{
  "n_head": 4,
  "norm_place": "pre",
  "init_std_o": 0.00346,
  "optimizer": "cautious_adamw",
  "weight_decay": 0.23,
  "decay_shape": "linear",
  "doc_mask": true
}
Each number is 128 + 24 x the weight over its row's rms, rounded and kept within 0 to 255. Layers, rows and columns count from 0. Numbers have three digits each. The size before them is the row's rms in percent of the matrix's.

# layer 22 attention query, 256x320, rms 0.0471, rows 0-63, columns 160-239
086:128132073136133102169132135151180113104119112122115154145139166097128129155152131142159135088152156121147117123111141164137131132098101137083093163086150114155103142146085160132128143105116130157110122128095136123169170155160117112116133106
106:112170153133162120162123118091121119148124143159089151092152127119156122137132118149159136147090178120146165124120084095184148156105162126092136133121151107123121134127076113140129125140132162119131131165148102125155119107142126131103147106
092:121098114139133125137122166123115122146128131143175134129119102141135110123100171132106074169097066147131093143127112080109172168117142172139136102138128110141158123140106153087121159137139133168096146125115122140132140097112126152127087197
085:120125157181094135146100140121112097124123118143127154093095155138173102114134102131169110118055114152107131109120139115149145101161135149104095129125155096177150084115102102151130129108125168112111141140130105151132186105088108125099139113
089:131119161123155150103158115108132165135138106150145142090131164149104128121120173136141126105129189131097105120125077108106151111082111107085123127129143145159166122137092134123138172134149164156120168111096143132107099135072145097125125131
095:107145139169112126114151151178131098119157132119153123183112147105151109145177121121107123148141107089117128125112141103106111073099144164116167117099115148130095134078147124133099118136104100104153106133133149110098094112121125146149124145
091:131125117191115110098100119118140110142126192109115141055162138123141111140165135121110126120110102125102107136168137167148110115175156160115156143142143125105103073098164177089148114117141134100152098124147148135134130138120114123113085119
104:118149144131119114117137129076122123142118163141130121107085133119083160099136149153119140122105173192126111135116098117184144153103150118119137158121164117148143122131139125115131168116093128141131183150097145132121136172110115114085112106
083:103123131100108122128086108162096136113109148139093149152138123131144104160138156158128125166110130121133151129147128114132143127152145160089077101125115144158127127108093127147101132102119109121107151171109135144152163151104109114121138140
094:103156125081124119179111166147119113141142111138103128155185140154119127166147118124161125122129126077143152103089120152119127122135114117144162142148118130076132130109104146151142089161138096135127117131115081112153137089131112145148113133
099:144174126143130134133084160104099109171117132152089183101149112159113115109155135124115068156086124190108129124100125125148156151141178151153164154145113103095122130164133132135141121129127167112091115182140108127149114115156144144097074151
100:123135115122156121107153153120114120136121095132148172172160117116107145101108108150118084131146166172110086156159084133132154153143132101157117141090126117163157151120168146110109155135098141106133114152144146150139129164127111116112114135
080:168140127117143136133147109101140194147090122151169151121128198099133139106123137120111134108155127138148106136098083120121080099155098109105133145116191146147152092151134118150103116120105150190128120148151152142109147150083176131096130104
095:137087133091153135159126128141176142123181123125135140147135114122113088125137126061125150160152126108155161111106135112129159155106076150157128139135135127073136137173152119186139086134134122111087096122099113071128141122129132137139139154
096:145138113149151143125128129110118150124147098118154102171173095128078105134111151115138126111143089127116097157106134102094133115065108122144162166108114124156113134120144110069110199141155088124155121105103129112086074130089159138115127129
104:145142152073130163090103119167153100093113147149149134157119101131154153101126112140098172097147138151129132162136141148152162127095169110103114145137096133110159120152122118152130134110132194083137146144107130103111113151134120115129150130
079:127109132096194137141148154144168133116136086111147109141133093127110139096164122136122144126129120138146152149177109068126135124157092137064111136129123120144137140163111104155110108122144106142146114114136139148120099153109141150147175125
085:091157119150101094135087160162133116083159131108111175130105090140154118119112115118146112137105097148170108100127129122136153127140182180190115125112100076120105155129111114142101108152085119119095096170096097099165164116137104136121154156
088:133143092141147117166170132171131119146179087162100157139161126126108157165131181108104145139144152109108136098172156124095125136104081156122127140145082147135128173132120127093090140128196145126077181109095140121123094124083106072139121121
091:134124107150116123109153058187130112156123120157106148153114121133140105130143137150094137133138078126141130137132147139127115124164144144092138104151119133089101127119121133131145095126169115134167078137133129131127082117126164119159159159
089:106153136135132117132160176141097131125143159140116141138121102139173103142122122118165138140129095154161116135117116146157178138132128113185146101118115106142131128131101145115114134165128123147145115142103068125135116147134138163113112136
091:120110152109122138112107112131130105087099161105163153092096111143139103113142130115108122133090100146163145122097144148151120067163147144152160110125164142104100089136147127175100091131118134071149139139159123128120133084142114169107132161
091:152164125158102127117112165133124137144109116105110145148191120139104143159136126126109127133136132090106164110137160138104113112137138112169139134127127151125116146106146161107095153142119121150159141126182098115135060097123099119118135093
093:131156150089128111163136133101110119147128122138116177101137127130129122145147116147145146142133128138107133137129100138119103118152151087146144108132111159119138170118134164161142099137139135170112118162116115161147177131132124163148088154
090:151131099127117107183095170134104131129126111128118138117138088129157120111139105111103120142103111118101111147124135127119159138109146152124111127184144118165128120134114110108069143156095134104105116154134133130158116160162120116118141101
095:140115161130107126089150090139156136099104116119087114077079153124143126112124107152125151163123141156126174119121112109136133127142144124129110108139093106130203125109137126094113156118102119083108153103159142125123113133125127147132154096
090:134133067101141129127112091140130170171124114144120118132131165153109141137147166131098174136084104118111116129131113112129127165111102146065111149138138138145110134127082100122095125123125110124088150147120133103122084136131083124106135137
084:121147129118116157128123178152092105118126151141152124148077134156149121136088117133132135099098128125150089131093143134117089090137161132112143121115108138112120137126138148089091137151144117143142140136140113117096088127072152172122070115
087:113141126168116118110133093143137132147162126108123151110154115112098124139114118141097149141136153096135123141120165104129152135114153181140119124107161112170153130122138137110098162134092096143113123144168120104150113164130133167128163117
083:104154135133099106122124158121125115122121168147132127089113098153155095114134091087100110137102132149154131142064169147177142133098186164174136122155127100127109097128158125154183096155104156117119107115125107111148150132133148136130107138
086:117118144107139126142138078079109140111123105134115139120126087107118085150132125105171121164121126146100142124149106147117162185148117168204175121157100115129143117141157121114118105136133129159105110188117091094152158134145111113131129146
095:146104099122163087166133186147128151100124127126152112115118147102151113171146088149149111120159133110113157125079138128137087112116117094151151123139138119121120109139105099138120114117150098139156109106128133080154123089103155183137112134
095:150138088146145119093134123106135140129125122134117117107165120136070148072136130160102140113115144187126119135123169116147123133119143151113106133142167106144129116133157109085135115111132137151147116125121167125112093158136143136163140102
096:128150147135140161120111095113125127140085130130113122102117110102126131132134155122139163114112114189106140142098143162081156145148162107147153119119111143122144170138133095100147148146156145175105129181128114126116111117098182179106141120
108:164113131130134101119130168069078128144119180151135135086079104118157126133115152150113099131131130155133135175126130091163131131136156142124155133132144110097136082119102152093115156123126126153155144157158130130130104115120162148089070118
084:134116106108164117158094130143142097120111118101089144145203111114083125127175146146098123089133140115115100114156154166107120095160141146089104112131121153157092159117114147112152103114195148128100107132099150148129150173126126134178131135
086:142138161126120122115117167082124152114156142098170125149126066133117092102129136144142093161115115144126171153087118108121145156118194166145178138136106128112168123188138121153130112129148126109120076152145125096118151141139164166143153169
092:150120143130170117098155128056126157149140144128145109112152112137136132110112125130093132132142155140137141139122111130121125171146166109140139149163121141138128151155134134087146136112137127110120129136127143100090150173114185085123129146
092:156086123138149163111131128104112164116116135114114127118103130146102110105108084138113147127130193187121160139096111119128154128122125071125134164139130134150166124128150136099113197103117140107121136109160158117103095162095162124123118102
091:109130130128137160121124113096124125132136145112124126120140170148176134121140123098148155121100133111125065070173066140146116131169135093132147149129131136115109094114159135129115113107116138079105123147118129167086173138094079096074111122
081:153112132140125118196157162117137119158126075138124124075115127116107105144137122100107105156158125107138118135143101129094114123110077162128163130135158133129137113123122106078139144116174142131111123119160129105123093142083147111097102145
098:119132082132125135124174089093105148137090144141156137153118153133108090163120108129123115136134124136071071155145132150159084130101126116130166142103156100105121111129144115094079103113135115149137114151098129128092139154132121134115112138
085:160125132072142153120158131083103119141109145140114094118117110113137120115118171099103120144178132117094125168148116110130143138103093140130166130152096145131150126148141123090112113113144172131135165139119120091127109143089156105145120145
090:104152153126092090125100121116113086149117152147127120101114120155152107128133125134157124126096104141169110144116149160168159140132159165151153115135112121159101105106156163142143135145096116138170118149127065131152137113138141145114127128
098:163107156130146145127115134108128157132155107132144081135138133131108113131146153113123151133116151086131160156112110133135141112109084125144156149152102162133145151137132131100087139157135074146155143112140129074105079129103153166149157144
085:142115083136119127119141160130143143148125123113117125141163144129111130086152127183080153142131137092088134118107105118130155163110111091058106148125111144150159112131107134141155148111147126145129144094120147120128117137114123109142090123
093:135097125148132178130131088121139162150136115151150124124111141142121103124131169155151136121098082132102146124148088089119157126127095116073137156125108159117142135120102095066118139114122118125161154100124146160129099103103130099159130140
090:145135115132146117113133134103116157123117152094138112120148126144118144174142145132134093121137134088098133164146131133103079125127115134102170155126132158130087115123092147134144145118131109168134147130164140122123136170114120103119105111
091:158124161128124129118140154158150150148122116115186143097100131127160142092111123136126135101130114085118104144073140109135123124102148105105092125133137083138171103165136134111069143152130139171117160138123130171158104102106141159135091123
084:135111147135110139154125156079134132147072089155151134126119137166116158123135122100166081128116130151084113137112119140105091140107109140111150098132136119167152130139135142134150129124120140128081129105121119138124163110123087096153133114
083:121103172148148128120130106124102159170111146117112136071119145156144125130138151112170138155063101156127152111112092093092144147141151163103129124146134122151141123135129144120136168139149113170050154144106135133123131121097165121137149144
101:167107180166090165102117128093119121128117171102161132137143136108100167134129125095105114104129143138133131165148101138094110096147138109116173103102172186156099119129151134160116152132153141119154142129172146137107168123100185134137156153
091:110152098131116145152140133124091138141117112166136161105130106099158115142118127169190080145115167172102105155075147135139164146091147119159150137142100104126191126160133140087137174134151167146150139141091078125130115126128139130098098121
086:143114163125142134132154138105116143135102087110094092089138103103113159119125135133112132167126197129094146188121128121150111130118108124156148130180137114148211102136146110101118161106084161122122199130150124129168080139124116127110116082
090:132137055132133102122163131138146146117119116144174113177123098120099111126106091137148152082138119150153119128099135135094147134084132094133089131147149129140120111152134107134171149118126134112128088122140146095101166144131126120126080124
087:162131089080123139145154130154158117132124101139083131133138148100130138114140121129117167169126144097143135123135132150160130159091084123106099133173116134122122151111141138130142104099123120144107194157082147092156117142137138131147156098
088:149115166138162151136124139083114143139124093134136123153135140099132117083118132126135098153138107139141123124129049117091142146135101103161138101072104126173150142113128130116115139115131124106111113136128165128145158135121149133128131156
089:151130099130119154141121135144113161128136137129134136141159140116115100163140137134140109091156112154104103147130129114138141125092102110158124141141124143110146142151131131140129128133182118134158121136099164130109082132110174158133129128
089:109152126153118081088125164118100102088133171106147122148094109127151139158136128125128139113133143126171109143140151132137116103172180150165129123122136117112110101123128147168120140114093140129146098154157107172144189160111135141130125127
085:119126147102113138084134096101128132098110126122131158160131097110102100113131105139095169090144102151124110156146093149144182141154162125160116145106097114109119137124171123106105120116125120099145091144109137141109169161140129116138144149
097:155135070098135134092141161139147123131105120123140155176140123127157138105086101134126136142182144146155152149118100104169130123158102103133065115084116125130124147133118078133135125105103125125147126104174139125101146161116140156107105097
086:118123155127163070092129108109141135112165180130102173141140097084115130134163146126133156166162161164112152129152148131146140172120138187131132124140118127133170144119114160126135114112133168112088114148123160114140167142179094097179105142
089:095156100138131125127076162158104076107131105092094127117127201151131108107142109134126124115084151114149109040130116146135102073146130107084121111113154145136094128118128150171095122135109141073114130138148131132123081116138142120106127116
101:122136096128104117122126144134132090118139146134110137126165083111099169147135147139102113110126177154121147156116173162129154152135133137121132150145125132120129162130151134141171106098175140120117143111098149123151156150111108117166093104
# layer 22 attention key, 256x320, rms 0.0455, rows 0-63, columns 160-239
082:134111101088134137164136139163092118126098090112120126118124107150137129128128107133127166102171135111134162147135161127188121112123075136082098129152166078133113178138110117117157144148143118104135086172097115156141124090111100135125171116
103:128151190123145132154105122151132119150096144103115150086127122149122107109152139145146148127150124119111095096151138112159142167144123101066137115147128105068080151151106160177106117114144146104117119154122149117143106174140129136058120123
086:095143170110140087078130138088110091120132123138160119137092157099112102137088157128146112135104153131163148143103121131079104164084164131169105101066117159154160099087119132116144156127129102126125145112140118107122130082161147128089081161
084:120158148159093092125146139108134101123106139151118138111103129120140106167121107129124110081129131147139145114119137120156133136127144162110129155109125141149159065157143115130120136096112120154153089145165139099113122168100141133083085169
088:131085106152152125137140081151140077109135139129120116082132172151165162140158150115106163149144125137106131115134116107149151127114108155111118116145140159151086125132160135123088126111152167098121141115122106115135147116159111107145152168
085:114135160104162168123121122130124115134121142137116126092105148089097118135159151137147127154168125077095118135130125117090132142140163113139144126134130176127118126145131099113137113142108094108154144138149162141137126105130139141170131152
090:152103103112147157114159129113120127137136119135069138135117119088116112145171134112130145145104150189125120124096147146165165135108117149181118149136141126090123167131149060126117114138169139112176112156089153102143150117179134109118138118
100:127179126187104091119154104141097133096097128100130130133118128167128137139154136156150139174123136156149107142146122137116113143126150138173078073165143138100163143109133147145096149147058130140113139155099105111126107183134119143123091152
088:127097084131137139154069142123099163132124165103156165146163136113141155139111127146123125134115100137158128115100122140150137121104119137110103083132124161117145106158121126133126116116109122152155117161112191121125104141091066141086174110
088:144113107104126151157131164110117119123134091100131073132132125148121192123184152161135144119162162051107146110131121142098140125148142156093124125120144104145120136107146198165124073147110114105127125117131095106126124142119113143150141065
100:131167116143122104117131135075108128137117128071137149113092125165096152123162136158135118112101121171139150120098154133121146112105111120151140122114102091131112103122161169155135179150102134099104134127145135081149140134164145112076064137
100:078145115129144140116120117143086184104133128118145140131168099128151143109080130133144129126117161171150154107137110131108136155135082135153101058158108108153149152116100129139154137142069136118121125155151134144136140179161120156139111103
075:127104140153131111135118147115122160110086133132148179108122120092136119138133099106119107109116129179123163133113142137157122107138117116102149172126139130131118124166147120111134137108154138144107112104136099156129142135101128136081156124
092:154119158169111145198126153152134080116166136139153104120149148152138132114104187086147137117162111087126144132070132154107126103114105133108151136118137133151141129149121143123154124122117148147095104098173149069119122127149121138177115119
095:106136119112132112092126144106122106110139141156167095123123164089126139138136138133121118115139127112119061142116117105083130109102150109152156155123129121112112084147172125112136140130123111110120172104113078134127124112122116161117102118
100:133160134144106115132112142161149143120153144131157137165098149142116170113159123125103127111119128103154134135127127118105115147121140127069143094138143159125143098151095102129134155114142165127117128150137157125100095138125126121168108147
076:137138125098120142151122178111121107134142160131171109114148114134173119121112134110142108116133114165128154151120134100174094103157129101099149164145120105124131140159118077147085126103128119095157107108108130148118103143133133146123147111
079:149147129128128095130127154127102086113158152099098134152113123134114159132100142147182127145131123099165131108134119103096123138087137129170111068108110126098160124130127103145106135119087093119124116132129151095152131119174101138121110163
091:128127172108121127182114137170145124172165123102136131132141137157156140149113156097108175108160133072098104113128144132112139127118130114129141140177099117128129119127196155134126085157125134140121127131136086067076124072140086143159095114
085:143125167084127159094113117093073145149109134121108117126154121106117121099128159135159131150118088144106141131143122149103127149169135115105113128176131140125101121142131117162149139173165113081174098124134143135118094096112153109129151109
083:138147128126144108111131155121165086093156190116119124174104140118074133129116140152153118133127116097159136116091133127111122171114192138170126092078116114099133085062110140156138126173106126130130147126133120103138136136122137115091111130
084:145134192159109133067096147133132123093082129092118141144112122082107120128138125114151124140134100190130149143099120123139139121143165154109086131117141179086148102156108098139139141127118111167135113142136134130136136122119154156145129108
092:154152133126156110099108143139141151148135118096104151131162120162107105153184134175093116120113168111116087111127135114113145098144097125159127130141073103103143127148121109120130120147101141153106148083112109151138153112136118130141086074
089:160122128098115133121135163089104153145152107106107138106131105162129163130144115143093137119119150163134173104123114163140136151117137081149162139113115106148121173136122187150132119118116133146105117147079159122130146141166132137126140080
085:090154125123105139137118141151143129153139093113169104092131123111109101116106088109095108091129167144105119125102155131156150137130120123124135162110122097160120101130130146102156144153147153126103087150153129157122123145107108149080131093
091:142117129124140127091089118156127116090088158105097121107121153101131177120107106114135119103132102112142121086156114120150113112142157144115080077081119153139162119142111061121087131087117113144123106141167126148141109139115126123127134145
089:137124159149138125156114110156097095157102106106137144099147147129134128124136136129121137111116138155045081121115132150136127125138121098080101160132149166114130144158139084126159172138138159113110165124096085132114108112091138147100134118
077:119130140124150115119099150127084109088137118110098122144126125135109176125182195140108131157101100104134132136131130119092144121115137161095131110123106122105140119072125128128129143181103100138094148112101079156127147092097138152160121136
092:098155163089136123142100097140109110133153157133149157141169132104083128141119122122120120111139137081110090175108144154093148149124119122146137106151095127110135161152128065157120141122155127115147122140099161141139114105161116135114162124
081:134164108181114116104119127130141095115118103121123129155126117146107134117149129161162112163131115125157120145110120144078133166120141170151111083113128115121127107069101099131146140141117117145139147122168146105127149144152145140146086152
083:138113146143110122128136140129111159139095127183112163112136141114092118117110120147168125138139138104154142144110142170096147128086150156169156145091136130094178095137121169133155119117084117180109125145132109080145123147110105107121132092
092:169088168157118131111125166133112122092102067169106116116132125138110128164163165144175113172161152104117130110121155150118116093143145128106116116113130117166128116096125134142112119148129093164140144113137133131143107122112119185094098089
096:139150122148122135106144123118111157099124127157150141153128125136083129144170091139147138166130124179129132193110113108106125138085120127189114108146121105127158127096142103147111143107123112115140158119116150093144114129159145132150082142
097:161123179112151123080131099035122171138096153164147135118115164159078150122163116131151118133095108142092135152133096132125121118112176117151131119145149176129117109118123103150146143135133131111137092148100104113131099092129137130113119163
105:106119112129145095075135136109145104084118159117131129136074101116114110095148176124177124157102135166160141139118146091144136145111128146143118114108105120094115115075124144145118148158142127126134151122094135122145133137133136134070112159
081:153113087128117163141115173098114200138182090140115145150194108139153130154175129098149163130130115162109136114139128135126146111096091109126130112147125119115133154148122181143109106116161106102158082135099162140128123123150115165115133083
082:154161128119120114117126125081115076107134124149137131109125090146119135098116135131168114148145098109130141137095154130129102147114182094164145192082119109140173124141139115126116188141144124132120144110171173128121117138175171149104114125
085:104116127139141146077142099143148174114117107130154142120124111150167123083108112145152163160127139178132157126144125144118111119105156088176171119142093108136156144106134155141102148143133126118120162108140126135093134146178148101147130169
084:120160101136163130104128109157143094121099136114157122126142132121129132121144105102117100108129102154150147111114108119165147136125117081157138154178119160133113133150151129108124143109125190144111142136132131127109109143125096106141113117
088:089132139147143129148149169124125119127127141106101157121106133127161113142112127107101110103108121156144145101133123097165129121138119093120139205107129138100114148142118131104150122103141174144107155128141100157108191168082139131109146095
083:121068161135113114157135159100121131106160135134167145084141149137131127147135147120132145133108153104118129081056148151156106084131095131133145160111129119158117115128133099114148130113140146123118123092151106076103165164112115124095099104
096:100118115117142116183146164103093144104081106157097161091150117116098141118151124147105103127125135157128105145104113192185112121136112128139142193115143106102110126134152135086184123144141166187128163152088136135166127155100109121120114119
083:157095163106117082125148149114154121126164154144144136110107150140143118122124129096100116116115139140117124129058130130155148124094145109159123192122107123128140078113132151139119137127151167145128157091086090111121182147108135127106109110
079:125180136140109122095126127117114121085121140116113125165115108135109146098143152209151135166118131120191140162165132141084157161148166159144104070106122110101137131104112136141110135148097105113138122148131118105147151159116122142116128140
094:145088138127162169104142128118134131121139140127127080106134162127116148099144173115161153154135129083093131129144140134108116119123145154109114147149110148140126111092094106111083135141140104110133137110134061096149133152097127111201140117
079:143176089145156125112156120123121088131167116123131101129135113136168097106151117108107091116140154158107123101136152118167126132097121083138102176147130133145116129130165112129128161106153130098125122107144123162088125113131155141084108113
089:110112175114131148089143117126090091145123166130139101093116148102153101143108128085153121103109103193113110135143100120151109131136157107123117199169131156121101120134163104132118153130177159116128145123106075151117110106105148089110162148
084:127092066090137157119143104087122133146131086146143147140124122140160113116152127094093130118118133142112126128150164133194125157143139134116134189130135112090100171128152115090148109161180131142127146126107116187116147110138119123097176086
090:143154129118120082094117123139116107132169140105146136113125136122112174103102135093111070129107133124134126143132109098138084153144153147100122105088140111155116113107121099109112160121158128139134117128174144180120116116113161137133108138
082:128112080112113125135135116109118165126098102128133117081108135108148137144143092121095129108104143152108141123153102166159127100145081161107126179106153105171130106149159148098164117112143139137127118129177099110153123120112128111109139158
089:110113142128130131135120100077115107155122157141187145093102175101119144114096138108138124117098160144111122140087094113158117123146124121106153147079131114128085141159151129099130154136157122119149112125146123104098112092099114097100170177
093:127102129118137157117131098115123199166127095144155158108158114128117105133148119094114136124109149209091154147111132108171155107154115129140164195145119121135136120148122153119142111139127177133147120150104132163109149112145144111127147110
088:142133129120123090130115139125139102109082140116114142126080126141111155127124128169146082117109087089152077147135089128111127145127156135116117100124136112153114092072113107145124131147148139129082145124148095087142126118094119105118119154
085:125114120119104115144126095173155171144124129098159107081082146115127122133122120113090135088133150114147112118113126138157136099160093173107127161095147099127112101119118125100109118128123166159100151141180127117126155144061085100097125122
091:121136088172140129094134101166107148097110078180097134163140142111123114121107112124160121172150112115113139116166112138046112099111094078146105078153112146161181107078134133124141123119120083144084108150161115162120131127148153147141146139
090:117104144145094146155106151126158099167157100118172086147142152144130143153084104107132126105130127104114122154117130124099107136153116130067098119145109111143085101084124113102160124127118163148110129126143101103129115135067123104133121107
085:136080149139158128098126169093089123131148133128090138068103129105153113126103124102141112103125149203106125084136130103152108146115110058156134149082129131159110113116072125128112133093137153099101117117138099131104155153089158131088121108
090:154087118171136135115112105116121140114084110163145106185146116145107145146152131153098085126159125098120113131143150141106110079109116132141154158136123112204148073131147136119147132145139120145109139126121091098083117117090126151155142140
089:134163092110116113101135136128158154119138133116134162170093094150110137134107106141122121158124114094176151153147140092113133148128154155206118095103117125106186159116127107129103110166091117139158135140135175174130147120144112158135154135
088:123160126136152140101141166154135187081152127132118131144150109115117117136122110159122140132120127177145136134104115155120148117101143104181154124144112110107186094139097111151123145116093144156133163145065116152120122172132127141153131105
091:106113081161129119104116146163132128093129152120145114137148103117176115133081098090129093108135107160155114088142126074148091114157118073125154124099097100105147116132122101120161138063131154130091109112116144187123127130159139151114120105
092:171170125109119165133134074134138130126126133134073129147123123146097101113113118125177190178161146139101113128151131173122157183115118143166121093147115128131155193117142112147137120139130113112127126160172191105126093126203102116156114153
090:096146154176122133154126136159133075150124116104107126098147144136133126190141137121109127120157108101136135074137095072173180122145094128075124120176141122115074154202156163140136113109116123124101124126131131097152143136113125158116129127
101:165187093104080130150137101161124157118178073121121139171154091151132136115160131132084146119121141145147146189134119149100146124092115158180102115161148124172204128129143154164112131136112118146132113137119142075105134129164103133177113125
# layer 22 attention value, 256x320, rms 0.0542, rows 0-22, columns 160-239
084:140137130140163126147123086113087135165111083100136155138128146087165181093142171121151136137130136135153130131100102066087130106135076093124133106178129135112077172138153152135103130155120175121102148138068108112122092089095155128118156100
086:085123121110114122162137142146141173112138130167132115105120149125116105119109159105117101092167172121139120132156126113112135146122156134134142129143132137098091099123084117099145153109161101132097146140108144136104115137115142117171115157
069:137122165129130162104123125129142145094128115148103119088096155145087133135120128128155095123117147102105139134087128151117135126145165125128133116110152149159119091141074135131107147139090108142126092105187109130083152089123077113183144160
085:149155155159192169131137161104174100105094120144122110170135106117184141176117142151170107143134118162112153153158112103153123130121161126116101119117136128117165104116141153110085117094128178126191173110097095120120093126142077095149108089
068:145146138102149155139098123120206121121092145128101125153148092164131103124095086143123127113112096151077101147142115157142120173088170146111164107128129158083143125139120122120154160095144101122148131101114135105112122172112127098149120156
076:134128136127061118116117133101186136095098162122135159150175093165122147103111136169123119124079128141103102167104131110135116157095140145136126118123151146072139141140126138107093162143122138150135097080121150149129146165113141126132138133
085:113109148146166094135153101129135128134186151159139110130141128117156115136145177117184157125139143118131152125159113160113123180206158117159139126131109100155120121104134136100160086172111139083154115177124111139125157109171147125138076113
090:134129111146138155108099148124103119139112124105125097136171112112137132137149120121129173123125152141119123148114151139126134133131125115102111144127123120118166132118142133144138143095140141155117130128135110142120083204094098112151126086
072:127134114138117148149120092108153126143189134135127121109139125109124122151107137093139115116095145075086148145146145184092079171112141141113152149180138147127130103106127125133130133129136136131119120122121113124135124109175129141144131101
082:083098135175118120138155134158145160149099133170123150080161165136084152118126156153120125118117117130160103104120161085129152158112107108100127129147139115130105168129102153161123130155125079141087109143177133119109103100124141111092137125
067:124124122128133136150162125131148140128112125088106142163088116121148129147106171152106128123129117162116107086153136101179086109062116147120120112125165104130116059131108154106130112087100149087150145106109156112140143157146133119123095143
067:127121098135153087102133137132152062115108136156140119158124128151148110150108125114125114142124123122128144117159110139183116176101154143139147131127145085132119108128119155139160102141180104165142122131151124106143125119111159115126115157
066:125117093111097080127093118136109114125142147115119110121123120145121141090126101119091130141112149091142103133159107129107148139067131127123170128170116141081104121127160103099168162137155111155134110137122172109146128144138181151089127159
083:111137090116081120137110164128195129139083140155151146137118134168107130157120115133112115145099106101138115144177160136178115104092148136131148129118140127113089108106136113136087151123157111211110119148103114107122157122122165089109161122
071:112119112119135132104185128125162125120126145134106108125121117136163112132127117139093096139080144116084101132110135107157113160131172126097131149101133118175170093109145126105150109120108114136146084097160093131127178142093104125124138140
073:090145119125099140149139173132153085135125162102145131123096105140152153059138150108149159124148140077138127146139136134106130151123117135101120147131105151084135130147157159137157156153165107156121104104109140138100109142110117127139124153
083:175124145114097134116171107142156137113150141161128185118130127118095121096103118103177190117119110109150124101094147200118144171124140203122137134132126134145116128096122110153141122140138094130112087135162137107125215110123121115152138132
075:103137118172126136119141098161080099151110092071172126097129145112142200120146120123130147105188123138160150126109109058129121129176097084118068138127157125142109170142143131131100124128127122134124126132139108126122089118110143111110130107
071:110084137156139148124150169114152143112128104091128172103125122114134103140079149133078093140102124131083150117140126101173090123121145066131132125114167133182156093144108189119096107132086126130171110096172099122078145086151103099161109107
082:144143136128131095146150131135167100109185164124159133134147112136117132134131112103147162146127149086134113124160153138146120146136157193167153097127160126131135117091149141107144139151127117099138105146119148108162188111167113166156079167
086:139120132136130091118100086103149139120164159160116136138110115111113113137141120149127147139145102141121128142099135155092122189177157132147119154147095094143131178081117100140117087134130137076164145161124136112166165116162129152138085133
083:107113120109126104118115120124115124136133113120124111114125110119174140146144132129155103097193131149143105151148123093137117140185109130147087115105147096132123153114177143124110117100089150085154152169158126111162101075140127158138127111
078:161170121102074148097095142139110124121083092100140168100102105162103146132143155132129138121150128143106144178082101104120135088109111148081099129128152157079124090169147161127106149103162154142112132115089135104115091139119098120132151129
# layer 22 attention output (transposed), 256x320, rms 0.0575, rows 0-21, columns 160-239
081:117138119122132119108085156100120108100137155124132117139106145150106114105161134132104082138124130113105134137144149099143128137147161108137160205082181089130109117111144142134106155165094113131115125124136151169137137154124138112113105093
087:184148140091119154130150136169113076135118113152140150120150124102122148126145094099143144177149142151132141131112128214115104120118157129123104118154143127149116127121140135106144111122107170120151185128145106128117121126118112090114116156
074:122109112105114124127134121151141140119144098135125104152129083123125156141112119120111133152188161129112162149114162145112129156106111132176138140146123121122152171113158094140145094108147133138127118117135161094157156142156139158139112152
081:160121107125106101105113106088088143154138119108096123148113138156126108119117180139124117151134145053156143143159101109118122127150111121160153054108077133133130162081154168164172133155121079138129130159161159122136117134165157112132166122
059:153110122114120131138145145177108145098126084142105141131129146116107109131120121131127136129118129115141133116162138134132123106153118115117085114095095141161098135070125130124090072141126126108142110133121116134129133134111102126114193147
069:107112145133127148102169088180076162069143116129122109128127174128116129121181090125120117127161145118115134135133151151121098152154113119109125130094189148115118145094106072153076118092146153085152121122129099142115152141115130126092141137
076:131175117164103134145103098081149140143105126121185119160110136135137094134091132095113158092145091112151093170107115102082150110096110136159151119139118166137176090139140124084149165138142137171137115156157130123113123124120123121124108146
085:109090166105146139107141122135112164133135112129082133111087110153140151138121154110129080129084117102100123104158091145136114131165132126104144094122146105140108126086111170165116120120101112107088118162122140130124155095112097134124163150
066:104141130122111151100132095124150113116118110135184121179115132125154110088106108134149172132116079119142095132131125099122170094128135142144108108085116144109126153109137126121143106153110079100149110122105101141129149084137089110097187128
086:133190152122123160111152140135146110108122149125143146124168114118152150122137088134147111117141105161127117152109150119118115127131131128128139153118179169108149146132107097135102085110139197137134140123086126139115161112122097123150094168
062:144141137130119143123071149187139080144080144137152139117130154164133087087103132136144131116115117108171109127147122143126128142142110115110118082108104102136120163121124139173130103156128127112149135104152122142107123127143140119124199098
061:166128131143110109120122116129152138122120094104149148122143140131090109124095115157170108163122108116113125127206108121139165098137099116113118115106100140137119152137130123130139134150154138152132128108071097124114128121134126132124152151
067:137133151136137130122149099107134111090103122108161133139157159104105132120154104168134140137120110169086110121147140130161141082160115155112115192106131129140108135172100127119120120105101113110143110093082058164137104132121119106100129091
079:119113123101117142089149103144126111114116099115128135108160150102118149122117098196164114119176111152159114126175071113128119167141135093126084130129150110097140124173119093114180109118128142148177154129072104137124119092146138150128126142
064:118103124140125118128094135165142152112131098115143119155146099148105094141132128146164112139140117098099143139149161131112146110128088141151132093112105152120120158117132121160124102121182084110112090114105105116189166108131115176163181162
067:154150162132118140074118101107091135111099137091133131118122129142140119135124148134156114139115145119101151111184155102104154119147143153131147126099141137135092152106122143135111107114080137145072125136139086187132155117100112110117142110
084:135137094132122112102162084142116114145090137126129090108141105131135125127099113138122125108110111135141109155104162099133186120133144113162152095135142145114160101093144075108091139107173173154140134093126107113076114105095150124131085149
068:130137134103118103117099156095109131128170115090105147121141143148128118161129126125115099128154142141102127117140116140131103138130138158117156174140163101138138113156100154118109156161102159133092142132122148164115152105118117135123112124
070:109133089115099150128094099158130151121153099139158097152122139150126104129110129133144102135152120085135133153115142176087148168132119150136123094112106110093119166110137124168132125149160114149121105145123155121165165141157124147146198131
083:154132110152106141092181099116109142176118138091141087133131149093115122112105170161142176109132126133119151134137109118116170131140120117121131113126124161113130147128148145096122133122147115157149147133168130130112126136090147094112116111
093:111135112158135124173148123120143131137145145131163126150137139104121119139126106122078110099121104141172097148101129126133154092116118164147141084116116162116147076128135132083110155133140137106153100138139129115149082159077115100139084137
084:123188136186107101150077097074119105176139165107158143125141101162130147137110143092115118143145123112133134154133099128110125115101142115161187121145118133124138097124168160143095199188126137114086135151164134140129127157080144137104121143